{"num_hidden_layers": 13, "hidden_size": 256, "num_attention_heads": 2, "num_key_value_heads": 1, "head_dim": 128, "intermediate_size": 704, "vocab_size": 4096, "hidden_act": "swiglu", "norm": "rmsnorm", "norm_place": "pre", "norm_eps": 1e-05, "positions": "rope", "rope_theta": 10000.0, "rope_fraction": 1.0, "qk_norm": false, "attn_scale": 0.0884, "bias": "all", "tie_word_embeddings": false, "parallel_block": false, "init": "normal", "init_std_qkv": 0.0293, "init_std_o": 0.0, "init_std_up": 0.0293, "init_std_down": 0.0, "optimizer": "soap_variant", "learning_rate": 0.00697, "beta1": 0.95, "beta2": 0.95, "weight_decay": 0.059, "lr_head": 0.0083, "max_grad_norm": 1.0, "warmup_steps": 200, "schedule": "wsd", "decay_fraction": 0.606, "decay_shape": "linear", "final_lr_fraction": 0.0, "batch_tokens": 262144, "max_seq_len": 256, "doc_mask": true, "z_loss": 0.0001, "train_tokens": 568600000, "max_steps": 2170, "dataset": "wikipedia_en"}
Each number is 50 + 10 x the weight over its row's rms, rounded and kept within 0 to 99. Layers, rows and columns count from 0. The size before them is the row's rms in percent of the matrix's.

# up: layer 3 MLP up, 704x256, rms 0.183, rows 250-284, columns 64-127
# down: layer 3 MLP down (transposed), 704x256, rms 0.171, rows 250-284, columns 64-127
# gate: layer 3 MLP gate, 704x256, rms 0.185, rows 251-285, columns 64-127
up250 096:40 58 53 59 63 48 54 47 55 40 46 30 50 53 62 37 45 53 48 52 63 55 50 41 37 44 56 62 55 40 24 34 40 63 41 65 42 57 51 45 37 39 45 55 60 31 57 45 47 43 58 44 46 45 59 54 46 60 39 42 46 49 40 61
down250 101:44 41 42 62 52 62 51 46 47 43 45 50 38 64 42 57 56 40 51 43 61 43 67 53 66 28 52 56 57 56 47 68 38 54 56 39 48 41 40 31 62 39 56 49 49 44 57 35 71 42 36 51 48 36 57 45 53 58 45 41 54 52 41 48
gate251 099:59 49 55 59 43 51 48 66 39 41 34 51 55 50 46 34 55 63 36 50 51 65 49 59 49 59 49 32 39 47 46 44 59 64 40 30 39 38 43 41 51 52 47 49 48 48 40 40 41 50 63 43 34 45 43 56 44 56 50 74 52 57 49 55
up251 098:67 68 36 42 58 65 42 54 55 72 70 48 38 62 49 68 55 43 62 51 34 61 62 47 71 75 52 47 51 50 53 44 44 43 44 63 47 57 46 53 54 57 51 42 51 65 64 50 61 46 50 55 54 39 55 48 51 34 43 23 44 33 46 55
down251 098:45 46 48 59 48 57 47 46 66 48 57 46 53 50 47 33 32 41 65 68 35 59 45 58 55 40 55 57 44 43 61 61 62 51 50 50 59 45 57 76 50 57 59 53 50 56 45 60 30 31 42 63 50 46 43 44 51 40 60 48 51 50 48 31
gate252 102:44 54 61 57 47 56 38 47 56 59 45 54 48 35 52 57 58 59 45 73 53 47 64 57 53 57 41 67 59 62 49 41 52 42 32 55 55 37 40 44 60 49 51 59 50 51 47 53 50 65 45 55 49 43 73 54 15 76 38 43 53 63 48 58
up252 098:46 58 46 41 36 64 62 54 52 58 45 50 33 57 47 83 40 54 62 54 63 57 32 45 66 69 52 37 70 57 44 43 55 43 59 54 58 66 57 32 40 33 49 45 64 51 46 45 52 32 62 52 55 66 33 53 49 43 46 69 56 62 55 30
down252 099:53 57 53 59 38 43 45 50 50 55 44 60 52 40 55 47 71 49 33 54 63 48 47 52 54 31 52 64 35 64 37 37 40 36 49 67 55 40 47 53 48 47 62 37 49 35 37 54 52 67 39 50 54 49 69 39 60 36 51 46 44 62 45 60
gate253 094:50 40 45 28 30 58 49 59 47 48 62 65 56 53 37 55 62 46 46 52 48 64 39 55 55 31 51 50 49 34 68 41 55 37 54 43 56 68 54 63 48 45 44 48 43 63 43 61 40 32 55 56 44 35 54 46 59 68 49 38 52 57 45 35
up253 092:55 44 58 46 56 55 44 44 61 46 38 51 56 54 44 43 58 37 40 44 53 56 53 46 57 40 46 58 66 46 48 43 47 33 43 59 49 56 59 66 30 57 49 33 34 58 39 52 43 45 36 42 66 45 52 54 55 58 47 43 63 65 50 51
down253 093:70 70 70 49 55 44 47 52 46 57 51 46 60 65 55 39 43 43 42 45 43 44 56 46 47 61 51 64 60 48 45 44 32 46 49 68 45 49 53 50 45 62 49 37 46 31 59 58 59 40 22 46 61 48 51 44 63 36 71 64 53 62 46 46
gate254 093:37 36 65 51 34 52 43 66 35 59 57 53 50 40 52 63 39 54 41 56 20 48 58 54 64 36 45 36 57 55 47 49 48 56 39 52 40 48 61 26 43 56 41 74 43 39 45 53 63 41 54 42 62 46 55 51 40 36 39 39 62 44 48 56
up254 093:35 40 53 37 46 45 48 40 51 46 54 54 66 36 54 48 47 45 42 52 49 56 57 34 44 18 69 42 80 42 47 54 34 41 55 42 48 60 33 42 51 29 45 68 41 50 51 52 53 42 61 48 44 46 64 45 28 33 53 38 46 50 49 65
down254 089:55 33 66 58 42 46 49 41 62 61 48 46 34 49 60 41 61 41 45 51 47 63 70 49 46 38 59 27 68 71 55 61 35 25 36 53 52 38 47 59 53 38 52 68 45 63 33 39 50 37 40 60 58 56 53 41 40 45 36 48 52 51 49 52
gate255 093:45 61 49 42 44 36 40 43 60 47 48 47 34 43 48 39 47 16 55 43 67 49 50 40 55 74 36 55 54 41 46 62 40 46 47 41 40 46 57 40 58 54 65 60 53 63 47 44 57 34 57 27 72 61 37 57 61 61 44 54 42 44 57 44
up255 095:45 40 32 52 42 59 63 38 47 62 48 51 45 61 48 39 52 37 36 46 51 49 51 44 52 50 32 48 53 48 64 58 51 36 57 28 48 62 37 46 51 75 49 36 65 49 63 57 56 58 60 79 61 44 34 47 55 46 44 32 54 52 47 40
down255 100:45 45 47 75 53 67 59 50 64 59 56 49 30 61 55 49 67 54 40 53 71 41 56 42 51 69 37 50 45 41 66 62 33 39 37 32 34 52 40 49 63 58 62 54 56 58 55 41 45 35 49 63 57 52 52 47 60 40 42 48 67 50 41 53
gate256 100:56 37 49 55 44 50 54 53 73 41 39 39 62 62 39 49 43 63 64 57 58 47 43 54 55 46 50 34 59 56 49 45 64 27 45 50 42 45 51 64 43 63 35 53 48 46 50 57 50 46 37 33 50 48 46 68 59 44 45 42 46 39 67 46
up256 099:40 43 52 52 52 38 33 58 40 46 53 53 41 24 34 19 61 51 49 54 47 57 62 62 40 43 48 38 45 50 44 52 53 29 43 52 43 43 53 41 49 54 52 51 59 51 49 31 48 66 60 58 62 69 69 42 48 53 43 63 38 44 51 50
down256 100:31 44 65 44 45 39 35 44 60 62 60 45 23 51 50 65 69 46 60 47 48 62 63 53 52 53 62 35 30 49 43 29 33 59 58 60 49 44 45 50 54 47 52 41 60 58 42 54 48 51 50 45 44 47 62 33 47 55 70 60 60 45 54 45
gate257 091:42 41 55 54 46 45 47 39 58 37 42 57 44 41 61 38 58 35 47 50 54 55 22 43 56 42 58 58 63 53 53 41 59 46 49 63 44 37 57 44 43 64 48 52 51 55 51 52 49 41 33 27 52 66 60 70 44 47 46 54 50 50 65 46
up257 094:66 50 47 46 62 55 55 48 53 44 31 63 56 36 58 47 65 27 47 41 57 54 31 58 61 46 50 51 67 58 54 42 62 41 58 67 47 39 60 29 58 65 54 69 52 50 58 59 47 43 48 17 43 58 66 65 55 63 42 59 58 53 74 56
down257 098:53 40 51 45 60 62 38 46 64 30 41 64 34 49 42 40 59 37 42 47 56 48 43 27 58 41 51 40 51 69 65 51 47 51 53 75 57 57 56 39 53 44 40 48 45 56 57 66 46 33 51 42 53 54 52 73 31 47 44 50 46 61 59 57
gate258 100:50 59 43 35 40 62 62 64 47 59 45 55 62 54 67 37 52 48 52 48 47 54 51 47 50 41 43 44 52 54 37 55 60 59 57 56 50 39 64 48 59 37 51 34 55 42 35 34 51 53 43 45 60 46 42 38 64 48 33 67 37 48 49 62
up258 102:45 41 39 54 55 51 55 26 36 52 59 72 42 49 57 50 68 31 72 40 46 55 45 36 35 45 42 54 59 60 66 33 56 47 56 54 53 41 57 58 49 49 66 55 55 70 35 46 39 48 53 69 56 53 45 53 34 59 46 46 62 50 48 51
down258 103:32 56 52 54 46 45 46 55 31 54 38 60 51 58 44 50 53 50 60 43 46 62 60 44 46 66 45 68 69 78 56 39 59 45 30 42 44 73 49 43 41 47 45 45 61 62 36 45 37 43 36 48 46 55 48 35 33 75 51 46 58 60 29 40
gate259 100:61 37 54 54 67 42 15 59 46 50 51 59 41 56 44 59 47 52 59 52 31 53 45 55 22 46 59 48 49 61 52 46 51 44 49 36 51 62 57 56 54 59 51 42 60 28 39 50 44 44 41 48 32 46 38 49 49 61 40 43 60 62 46 35
up259 096:65 49 65 67 52 61 53 63 53 66 42 48 39 43 39 40 60 58 42 51 54 55 40 70 51 61 39 50 48 64 57 61 43 57 50 58 43 53 46 52 63 39 27 47 43 35 48 47 36 45 48 47 57 50 53 63 55 43 58 57 33 61 38 25
down259 097:46 53 38 52 55 47 52 44 41 48 53 45 55 41 57 71 28 75 46 45 30 45 44 52 53 35 52 49 69 62 49 72 66 54 66 57 53 38 49 55 43 48 35 62 48 47 49 57 71 36 16 42 50 55 60 41 34 64 35 55 54 45 34 69
gate260 105:55 56 65 56 39 26 52 55 55 59 47 31 56 68 41 50 54 45 58 34 57 53 50 56 63 58 54 54 42 45 47 55 65 67 47 48 73 42 49 52 38 55 41 72 29 56 43 53 34 46 47 47 54 40 58 77 48 54 45 59 55 44 59 54
up260 104:56 50 58 54 83 39 59 56 60 44 46 49 49 37 60 47 55 60 56 42 41 51 55 49 45 81 53 62 57 62 72 43 62 47 50 62 54 80 42 45 65 46 41 37 55 45 46 60 52 40 55 51 42 57 56 41 47 35 70 54 55 62 54 46
down260 094:54 59 43 39 44 44 65 50 56 52 38 65 59 49 64 59 59 62 34 38 39 63 40 43 58 48 42 50 41 47 35 44 46 52 48 46 52 41 70 60 64 54 56 48 70 45 48 41 57 58 51 29 57 70 59 75 47 58 75 42 49 55 57 43
gate261 100:55 36 30 58 40 58 49 57 35 45 58 57 30 37 52 38 52 66 39 64 51 56 58 47 66 54 38 47 61 43 38 45 58 62 45 59 44 70 42 34 57 30 49 54 47 49 39 64 52 49 56 46 47 38 49 53 37 60 27 66 47 71 46 64
up261 098:54 56 43 47 59 51 46 37 67 64 42 63 76 66 63 48 39 51 55 38 39 46 40 53 45 57 55 73 51 64 46 49 52 47 47 60 49 28 32 40 37 56 52 36 58 42 44 48 59 47 55 42 39 56 44 53 63 35 52 44 48 65 57 41
down261 100:45 39 44 39 63 47 17 57 44 71 40 55 44 51 61 23 52 61 48 49 56 59 51 56 57 60 65 59 64 38 43 59 69 52 75 56 55 52 46 57 40 69 44 48 61 55 58 65 77 50 47 49 52 62 41 51 49 43 61 47 61 39 40 40
gate262 102:47 57 60 59 73 49 56 55 58 57 49 38 56 61 43 43 68 37 64 35 46 47 50 73 47 47 41 59 46 51 63 34 52 60 22 46 50 48 34 37 44 36 34 24 63 42 62 53 42 33 50 31 42 34 43 56 50 49 50 51 53 54 49 66
up262 099:43 59 46 26 46 44 71 65 24 46 32 37 54 50 45 55 52 57 46 49 39 49 57 28 25 53 60 57 51 27 71 42 42 54 39 53 51 55 43 38 67 51 46 53 61 58 50 58 46 51 57 46 57 46 44 30 54 54 66 55 65 41 46 46
down262 104:48 63 60 27 62 57 51 60 55 38 38 42 63 56 59 58 45 47 54 47 46 44 55 36 34 61 48 42 56 35 72 52 50 49 54 47 45 51 42 46 59 47 60 44 66 60 44 53 43 38 59 50 64 26 47 55 61 45 59 46 62 62 43 53
gate263 095:34 45 47 66 34 45 46 55 71 56 44 67 43 56 42 45 31 61 31 60 56 50 44 42 53 45 48 64 56 55 65 56 43 52 47 63 51 60 58 34 45 44 45 59 41 44 37 51 56 52 47 47 54 48 48 56 42 50 63 53 51 35 53 45
up263 096:42 51 37 43 50 59 53 41 47 32 63 58 53 52 49 48 55 59 54 41 27 64 64 64 50 63 61 42 45 47 42 64 40 40 60 39 60 54 54 59 47 60 68 58 58 60 77 46 46 63 58 37 38 57 44 49 47 70 42 67 50 72 39 50
down263 099:55 50 47 30 56 74 41 60 32 50 58 49 60 45 39 63 54 35 35 40 33 46 58 49 48 54 51 43 64 38 65 40 67 50 45 45 50 56 63 60 56 46 49 48 43 47 59 46 57 37 57 39 45 49 50 30 54 44 27 63 47 78 42 41
gate264 100:29 49 51 40 49 40 50 40 48 35 36 60 55 47 45 51 41 79 41 56 41 48 53 37 64 58 38 41 52 47 56 31 42 45 45 59 49 38 49 58 66 43 46 50 66 49 42 61 44 45 61 41 48 61 37 56 56 46 37 62 71 58 45 43
up264 102:58 42 39 48 40 58 62 50 45 62 47 55 39 42 46 52 47 33 69 53 54 49 42 59 63 47 62 51 54 51 49 34 40 45 71 58 41 58 67 55 33 48 62 41 57 55 50 63 69 62 58 52 58 65 43 60 47 56 48 54 36 49 56 66
down264 104:39 50 59 37 49 57 40 51 50 52 58 41 52 41 59 60 63 33 45 52 58 49 64 47 31 38 52 47 46 43 37 54 67 58 42 44 44 57 24 41 38 45 47 52 43 56 60 61 46 49 63 49 56 53 67 37 58 31 47 44 37 36 45 58
gate265 101:48 56 65 31 47 57 83 48 58 65 50 44 58 59 65 39 55 52 51 41 46 47 47 54 54 49 44 66 46 45 37 43 45 65 45 51 67 48 41 46 36 43 53 66 68 53 41 74 53 47 42 63 48 49 60 53 58 42 45 55 54 55 54 47
up265 104:55 49 49 60 59 47 58 36 39 50 51 42 35 65 72 57 56 62 59 43 47 28 59 56 47 38 48 55 52 41 36 37 46 83 57 43 53 67 54 53 64 61 50 47 60 52 46 50 51 43 47 67 43 49 54 49 38 49 43 53 42 50 48 42
down265 098:81 59 47 52 35 57 36 43 45 53 47 53 39 39 42 52 28 47 45 60 34 42 54 54 32 51 54 57 36 67 46 33 62 50 35 60 68 42 50 33 48 44 52 51 51 48 37 59 44 62 52 41 57 62 60 53 43 48 41 46 40 55 53 42
gate266 096:31 38 45 72 47 46 52 34 50 29 41 45 50 41 70 59 70 37 49 59 44 61 40 47 58 63 57 42 67 52 57 45 52 57 52 58 48 43 60 56 53 48 44 51 57 32 64 52 46 45 50 61 61 41 48 37 40 30 51 52 38 59 47 58
up266 093:66 58 43 33 60 40 49 57 53 52 37 50 52 48 31 26 65 51 51 47 61 62 62 50 52 49 46 54 43 48 27 62 58 39 67 67 38 64 55 50 60 55 52 47 42 46 50 36 44 55 57 36 34 51 46 59 40 40 52 45 39 44 43 36
down266 099:53 59 44 30 47 46 58 57 57 48 42 41 50 42 31 58 68 64 43 64 55 43 67 58 47 52 57 50 60 54 34 43 61 31 48 48 52 54 51 52 45 62 52 63 40 41 34 54 62 65 65 40 41 55 38 42 37 70 52 54 43 53 61 32
gate267 094:47 41 48 44 50 41 29 56 47 59 54 58 51 55 52 52 64 50 55 42 70 37 57 57 49 71 62 51 63 60 53 62 55 46 42 47 45 37 51 45 49 57 40 51 50 41 61 44 48 50 46 72 47 34 60 44 61 53 39 41 48 55 42 42
up267 096:49 43 43 55 64 41 25 44 62 57 50 45 67 64 43 39 55 62 56 63 38 55 50 49 67 53 56 65 49 69 54 54 41 54 50 56 52 47 52 56 33 55 63 44 56 48 43 46 53 35 51 61 58 45 48 43 59 39 41 50 33 38 52 45
down267 099:48 50 34 51 50 37 26 45 17 57 49 57 63 66 41 47 42 43 54 54 51 37 51 55 53 78 55 52 54 36 44 53 59 45 42 51 60 48 67 53 55 45 45 52 57 51 47 69 50 47 55 39 40 47 33 43 62 66 55 39 52 46 35 61
gate268 101:53 57 63 63 50 45 33 55 44 63 35 55 60 71 45 52 34 42 43 51 32 71 41 52 63 54 55 49 50 47 60 44 45 49 65 56 46 59 48 58 54 39 44 35 61 47 40 47 32 48 56 39 51 43 49 59 49 39 40 36 50 41 45 41
up268 101:45 42 59 46 28 37 39 58 57 68 57 52 39 68 51 46 58 37 63 61 43 52 34 44 64 47 48 48 65 56 49 45 51 58 56 49 45 61 40 21 50 57 52 36 60 53 42 42 41 65 53 25 31 59 50 57 56 49 64 25 50 51 46 32
down268 101:51 57 43 79 62 67 50 41 53 47 43 67 54 45 63 57 41 45 60 36 42 64 54 56 49 51 50 62 62 47 36 60 34 44 57 32 37 51 74 53 58 47 40 42 62 36 41 41 50 43 53 75 40 56 53 57 53 70 62 47 48 41 67 50
gate269 100:49 54 66 59 49 55 59 60 75 44 50 49 47 38 30 47 57 59 26 71 32 45 64 42 53 57 50 50 35 62 62 47 51 56 46 53 36 49 57 50 54 67 61 42 58 33 56 44 47 46 42 50 51 51 17 66 62 60 52 44 47 39 57 38
up269 099:49 69 29 46 51 36 56 38 65 49 55 53 44 52 75 59 49 54 44 34 46 33 42 54 68 56 57 41 49 49 58 48 50 49 53 58 41 64 53 59 52 64 49 51 46 35 41 43 48 48 50 33 59 68 53 43 34 46 36 61 52 37 41 41
down269 096:64 44 36 62 45 49 45 50 29 49 43 48 29 41 39 49 47 53 28 63 38 47 38 42 46 48 44 39 65 66 55 58 61 50 42 64 63 56 56 43 52 30 40 51 59 56 66 47 35 54 43 46 55 41 25 56 45 62 59 54 33 50 48 40
gate270 098:34 38 48 29 30 55 42 49 44 28 50 59 56 47 42 54 51 66 51 54 67 59 50 46 29 65 58 29 44 49 57 66 44 47 64 43 38 49 52 40 45 44 58 69 30 52 55 63 51 26 58 61 49 52 60 42 50 49 43 59 39 50 57 47
up270 102:54 53 54 83 52 68 50 53 45 47 51 41 62 54 32 50 57 46 40 41 40 56 41 54 49 55 50 49 60 40 41 64 37 51 30 48 46 54 32 49 48 53 50 33 39 49 46 60 55 68 58 50 19 52 52 54 44 63 43 60 50 52 46 48
down270 100:40 53 39 68 45 24 58 56 42 39 41 43 53 52 44 47 33 36 37 47 55 36 60 53 57 58 57 45 43 39 46 68 51 60 52 44 48 42 55 55 58 38 51 60 50 55 48 46 48 47 46 34 55 50 62 56 63 54 45 50 36 38 50 42
gate271 096:53 49 58 38 54 49 49 41 62 60 65 30 42 50 31 62 56 30 52 64 49 49 63 55 46 56 61 47 49 58 43 56 29 49 34 43 45 54 52 51 33 40 52 44 38 50 58 49 42 47 58 59 33 42 45 37 48 43 54 53 51 42 55 53
up271 098:63 54 27 43 56 50 54 42 38 62 58 46 41 34 39 45 40 51 49 49 70 59 46 61 57 47 55 39 58 54 51 46 27 46 61 45 52 40 56 59 25 57 49 43 52 54 56 51 77 59 55 48 42 61 68 44 40 36 52 35 64 59 43 45
down271 098:44 51 61 38 66 60 47 49 37 72 50 60 39 47 54 45 51 38 45 58 29 49 40 37 54 56 51 41 55 70 40 59 39 51 31 47 51 46 48 56 48 46 73 46 51 34 47 69 75 57 30 57 60 52 41 56 58 43 58 43 41 33 50 53
gate272 101:55 66 51 49 34 41 54 74 47 52 62 65 34 32 57 46 56 58 48 61 48 59 30 44 72 43 42 54 46 63 56 58 58 68 45 62 39 49 50 56 52 57 48 41 45 46 27 42 42 51 66 44 57 64 24 39 45 51 61 33 33 65 54 48
up272 103:45 50 41 43 62 71 54 49 61 50 56 36 38 49 48 45 35 50 52 36 35 64 56 37 47 51 54 28 58 56 57 66 65 41 56 56 44 33 48 47 46 52 36 53 76 43 59 49 63 43 39 46 64 57 58 49 45 42 70 52 49 51 53 51
down272 099:27 59 40 35 53 64 38 66 59 49 51 40 42 56 53 55 34 53 58 48 45 57 36 48 37 49 57 44 41 56 31 52 47 50 60 35 49 61 45 33 61 53 52 55 57 76 58 56 46 43 62 67 47 49 50 30 72 43 38 55 32 47 56 60
gate273 109:53 49 47 77 60 36 48 43 36 69 48 50 61 45 52 53 51 59 42 67 42 57 26 46 56 69 45 53 45 38 63 52 30 46 25 45 48 61 47 55 53 48 47 38 48 44 48 40 49 57 46 55 48 47 51 51 54 47 51 42 46 54 38 60
up273 107:52 34 31 47 51 39 60 61 54 54 38 51 45 43 48 52 53 42 47 54 44 61 46 40 49 41 34 39 53 60 52 54 59 51 52 62 59 50 55 43 46 37 60 50 52 49 43 46 49 55 45 52 58 48 46 50 32 49 58 51 62 47 40 47
down273 104:81 71 48 55 49 53 61 49 42 52 61 44 64 57 59 48 52 44 39 47 56 43 65 53 50 56 53 50 40 44 54 62 66 43 42 48 50 41 57 63 36 35 52 36 48 61 44 42 42 49 51 54 56 40 69 33 55 34 69 54 57 41 76 50
gate274 099:45 49 51 26 51 58 51 55 50 56 34 59 57 80 47 39 38 33 49 46 36 69 42 39 60 39 63 48 82 53 49 36 55 42 58 50 42 46 41 59 33 53 59 47 38 35 43 57 64 41 54 61 56 63 48 57 54 62 53 58 54 61 51 55
up274 095:51 48 45 52 47 50 70 54 60 63 58 68 43 49 48 50 29 58 52 62 64 50 56 41 49 55 49 52 39 57 52 55 36 61 57 42 52 43 55 39 51 52 32 53 54 58 45 62 59 62 46 68 39 60 52 45 53 56 32 28 50 59 36 45
down274 095:55 42 51 55 40 36 35 72 60 59 48 56 42 49 49 56 36 56 42 57 46 51 57 49 43 57 46 51 52 55 55 53 45 66 35 50 62 52 49 51 48 67 39 35 28 58 39 42 40 62 41 43 47 57 54 67 51 37 52 35 46 43 47 64
gate275 101:52 57 57 57 45 41 51 44 52 52 39 54 79 47 49 63 41 46 48 54 52 38 56 54 36 43 77 41 71 58 43 48 51 57 45 39 45 60 55 55 49 64 43 34 56 57 50 52 49 38 50 42 56 45 54 71 52 37 36 52 45 66 43 37
up275 099:51 68 36 42 53 24 48 60 47 59 39 40 59 46 31 54 47 55 64 44 62 56 63 49 30 45 58 56 40 58 36 45 74 63 57 54 46 48 51 47 61 55 73 54 67 59 47 55 60 58 44 65 45 49 50 48 41 53 35 49 46 45 53 55
down275 095:63 60 59 75 29 57 37 57 64 47 29 32 32 45 72 50 51 47 41 52 42 57 44 55 56 56 32 52 66 49 56 37 58 39 49 58 35 54 57 40 34 48 43 46 37 62 44 57 53 51 46 45 73 54 53 41 71 55 58 51 49 34 48 48
gate276 095:60 55 49 44 61 54 48 45 37 53 62 52 41 47 54 55 47 59 48 43 54 46 39 53 56 47 47 55 66 43 40 50 50 55 36 49 42 55 47 31 57 50 38 47 58 46 33 49 48 62 40 39 56 41 52 52 48 45 42 44 66 53 36 32
up276 099:45 53 41 42 43 51 45 57 20 60 41 57 60 50 65 57 57 65 67 56 47 42 32 31 52 49 39 52 54 51 53 54 68 63 15 46 47 36 41 56 43 52 36 45 64 42 35 51 64 62 47 38 44 53 67 38 41 51 55 45 60 36 54 32
down276 102:47 58 49 43 58 37 48 47 49 60 39 49 50 51 48 76 59 53 30 54 68 51 53 60 41 43 53 65 37 50 41 45 36 52 21 44 35 57 41 53 70 56 49 30 44 32 57 49 49 39 49 62 53 38 40 33 68 30 38 57 61 45 45 46
gate277 097:44 54 77 34 51 52 56 45 56 42 46 40 29 52 53 57 59 37 41 49 68 50 43 51 46 55 59 44 45 45 54 35 45 45 62 36 42 56 58 52 56 31 46 55 52 52 54 81 51 57 49 54 60 60 57 60 54 63 40 39 38 48 66 31
up277 101:45 45 58 63 60 42 61 65 37 69 36 44 50 65 79 62 53 73 39 32 76 42 47 27 46 45 53 70 51 34 41 47 51 52 35 60 39 64 44 56 62 66 44 55 62 47 39 68 52 52 46 57 51 56 58 56 32 41 45 51 53 49 61 47
down277 095:31 54 60 34 41 66 43 52 60 69 35 49 47 48 56 55 54 43 56 64 53 53 45 66 62 61 58 48 34 57 45 34 54 44 52 41 50 42 58 48 62 53 38 55 54 49 51 72 44 59 50 47 29 57 48 45 55 61 49 58 35 41 62 61
gate278 088:45 53 46 22 65 64 63 44 55 54 48 61 61 47 55 42 58 42 52 43 56 46 58 52 44 64 55 45 46 48 56 63 59 41 38 62 46 73 46 41 60 55 56 51 56 37 53 54 37 32 43 44 69 49 58 46 31 42 33 45 57 44 52 35
up278 093:35 49 40 68 57 34 66 46 35 30 64 45 41 37 35 53 39 47 61 50 42 52 36 69 37 58 56 45 59 47 51 52 52 74 53 49 58 26 30 60 48 38 38 40 59 56 58 49 56 49 64 46 45 45 62 38 55 45 48 41 53 56 56 43
down278 093:43 49 50 58 69 40 64 39 42 59 67 61 58 43 52 52 56 55 47 60 53 60 31 71 42 41 55 54 66 68 47 53 66 65 58 30 59 58 42 56 45 49 54 66 53 30 53 36 42 59 61 51 56 52 32 55 65 61 46 45 25 62 42 46
gate279 106:60 54 62 51 56 43 49 43 60 48 36 48 43 52 63 35 69 45 54 66 52 63 49 58 60 62 54 53 47 38 50 45 48 23 40 30 44 39 58 56 59 47 60 55 60 46 67 52 53 61 26 73 63 49 66 64 60 47 47 40 41 32 53 44
up279 106:63 53 58 55 68 70 40 60 53 46 44 56 67 65 44 49 59 54 61 36 28 52 46 37 45 41 56 51 52 51 51 76 55 26 53 57 60 63 49 43 54 51 42 50 41 43 45 59 31 58 48 60 38 46 46 48 36 52 61 70 51 42 32 69
down279 107:48 44 63 58 56 36 55 41 45 48 38 43 41 42 48 36 52 62 49 73 57 43 61 55 41 50 51 58 70 56 41 50 66 71 57 68 59 48 37 67 53 41 48 29 47 46 49 66 71 63 55 53 42 50 42 61 54 55 49 59 56 48 59 51
gate280 101:51 46 61 46 43 62 51 57 51 60 56 42 38 42 46 44 52 39 48 49 60 45 40 52 56 46 40 52 60 49 59 47 48 54 36 50 37 56 46 43 46 66 51 59 44 55 46 43 53 35 53 48 39 52 61 45 31 48 45 49 63 40 30 51
up280 098:36 43 40 55 55 45 54 51 62 44 57 40 54 42 46 58 38 40 56 46 43 49 56 57 45 69 50 63 36 51 42 77 62 69 48 58 45 36 33 38 69 46 60 55 41 57 36 43 57 55 43 46 56 55 56 32 46 34 69 61 52 40 50 49
down280 098:39 45 71 42 46 67 35 44 42 58 48 52 47 49 51 53 54 65 61 57 60 26 67 47 44 55 41 48 57 53 54 45 54 50 52 55 47 51 50 44 45 45 47 41 47 51 57 25 49 62 54 52 63 30 74 48 50 34 31 62 50 46 37 38
gate281 105:43 49 52 49 43 45 53 63 66 61 58 61 42 47 49 61 51 53 53 52 43 46 34 44 47 37 64 54 68 40 46 56 63 48 51 49 50 69 45 62 70 58 47 51 49 54 57 41 39 51 33 39 67 66 60 35 70 68 45 39 47 38 46 39
up281 102:24 54 43 42 50 49 48 54 50 41 42 55 63 40 57 60 50 56 56 45 48 55 47 60 37 48 42 34 60 40 46 56 59 49 54 43 51 39 38 48 66 58 56 48 43 49 41 56 41 49 48 39 57 46 58 42 55 48 54 47 41 32 49 43
down281 099:43 49 62 59 59 66 47 49 50 48 52 47 53 60 55 35 37 68 59 46 64 67 60 44 53 65 44 44 35 57 51 45 63 51 41 47 65 60 46 65 41 40 51 48 24 46 55 66 45 40 48 58 42 47 40 61 53 50 51 52 45 49 57 58
gate282 103:39 49 50 59 49 59 45 53 47 39 34 25 55 58 38 57 42 57 40 52 58 62 34 36 44 53 48 54 40 63 75 45 37 55 50 41 36 57 82 48 43 79 52 51 45 38 63 58 50 41 39 41 61 65 54 57 76 48 49 52 46 38 51 49
up282 095:56 63 65 66 58 62 56 47 52 48 35 54 63 39 41 48 45 49 47 40 62 45 50 62 37 53 52 49 54 43 57 56 69 30 49 32 32 52 49 55 52 57 50 54 45 63 55 60 38 31 36 42 46 53 39 50 38 54 45 52 47 47 51 58
down282 100:54 49 62 42 56 45 66 55 43 55 47 76 45 52 31 35 60 44 47 57 51 46 57 54 49 47 48 49 52 57 46 54 47 44 45 41 57 36 61 59 51 45 56 45 54 59 48 51 60 61 38 58 37 50 36 67 53 64 34 73 56 47 55 47
gate283 094:58 57 50 38 46 53 60 49 48 50 43 51 65 54 37 38 63 64 37 44 42 45 42 49 58 54 52 54 61 62 34 52 44 63 40 58 62 46 67 53 59 69 46 53 42 44 35 56 46 52 41 46 50 64 29 46 52 37 51 68 42 49 48 52
up283 093:66 55 58 59 53 41 62 35 55 56 31 56 72 43 46 47 59 64 58 36 36 47 63 42 60 48 42 50 61 45 44 48 57 54 53 73 47 53 68 57 53 71 41 62 54 51 24 65 69 63 50 43 43 46 39 52 44 54 45 73 58 62 47 47
down283 094:66 73 38 72 53 30 42 49 59 69 53 65 56 66 44 40 47 59 51 38 48 55 48 47 46 61 53 48 59 33 46 52 39 56 50 51 39 38 63 61 51 49 47 57 45 43 27 50 52 61 50 51 66 29 27 56 38 39 66 38 59 48 39 57
gate284 100:45 44 47 54 51 44 51 51 51 46 53 67 48 51 51 42 71 53 54 58 54 42 55 51 40 63 36 55 50 49 61 29 36 56 45 52 44 37 52 69 55 50 56 58 61 60 54 53 56 45 36 56 54 61 58 55 49 68 49 54 51 71 52 38
up284 095:47 54 39 53 53 48 63 42 39 55 57 51 46 41 48 45 46 67 51 51 44 47 48 50 70 32 33 54 60 50 54 72 38 41 56 53 35 45 68 69 33 56 47 57 39 58 47 60 36 58 66 53 56 56 47 41 52 49 44 32 52 55 48 31
down284 097:51 44 65 54 65 57 51 52 47 40 54 70 50 50 42 50 63 40 52 40 49 50 47 48 56 42 59 39 57 47 57 49 53 37 37 56 54 50 31 48 56 21 47 55 53 60 52 50 48 45 45 49 34 57 64 37 33 70 71 56 53 51 64 49
gate285 104:50 56 48 43 37 60 53 39 62 45 64 36 70 38 47 53 55 53 53 50 40 64 46 43 39 49 50 35 51 57 54 54 49 31 52 62 61 69 51 48 47 55 37 65 48 49 31 49 33 60 55 41 39 56 55 68 50 31 50 54 52 53 38 46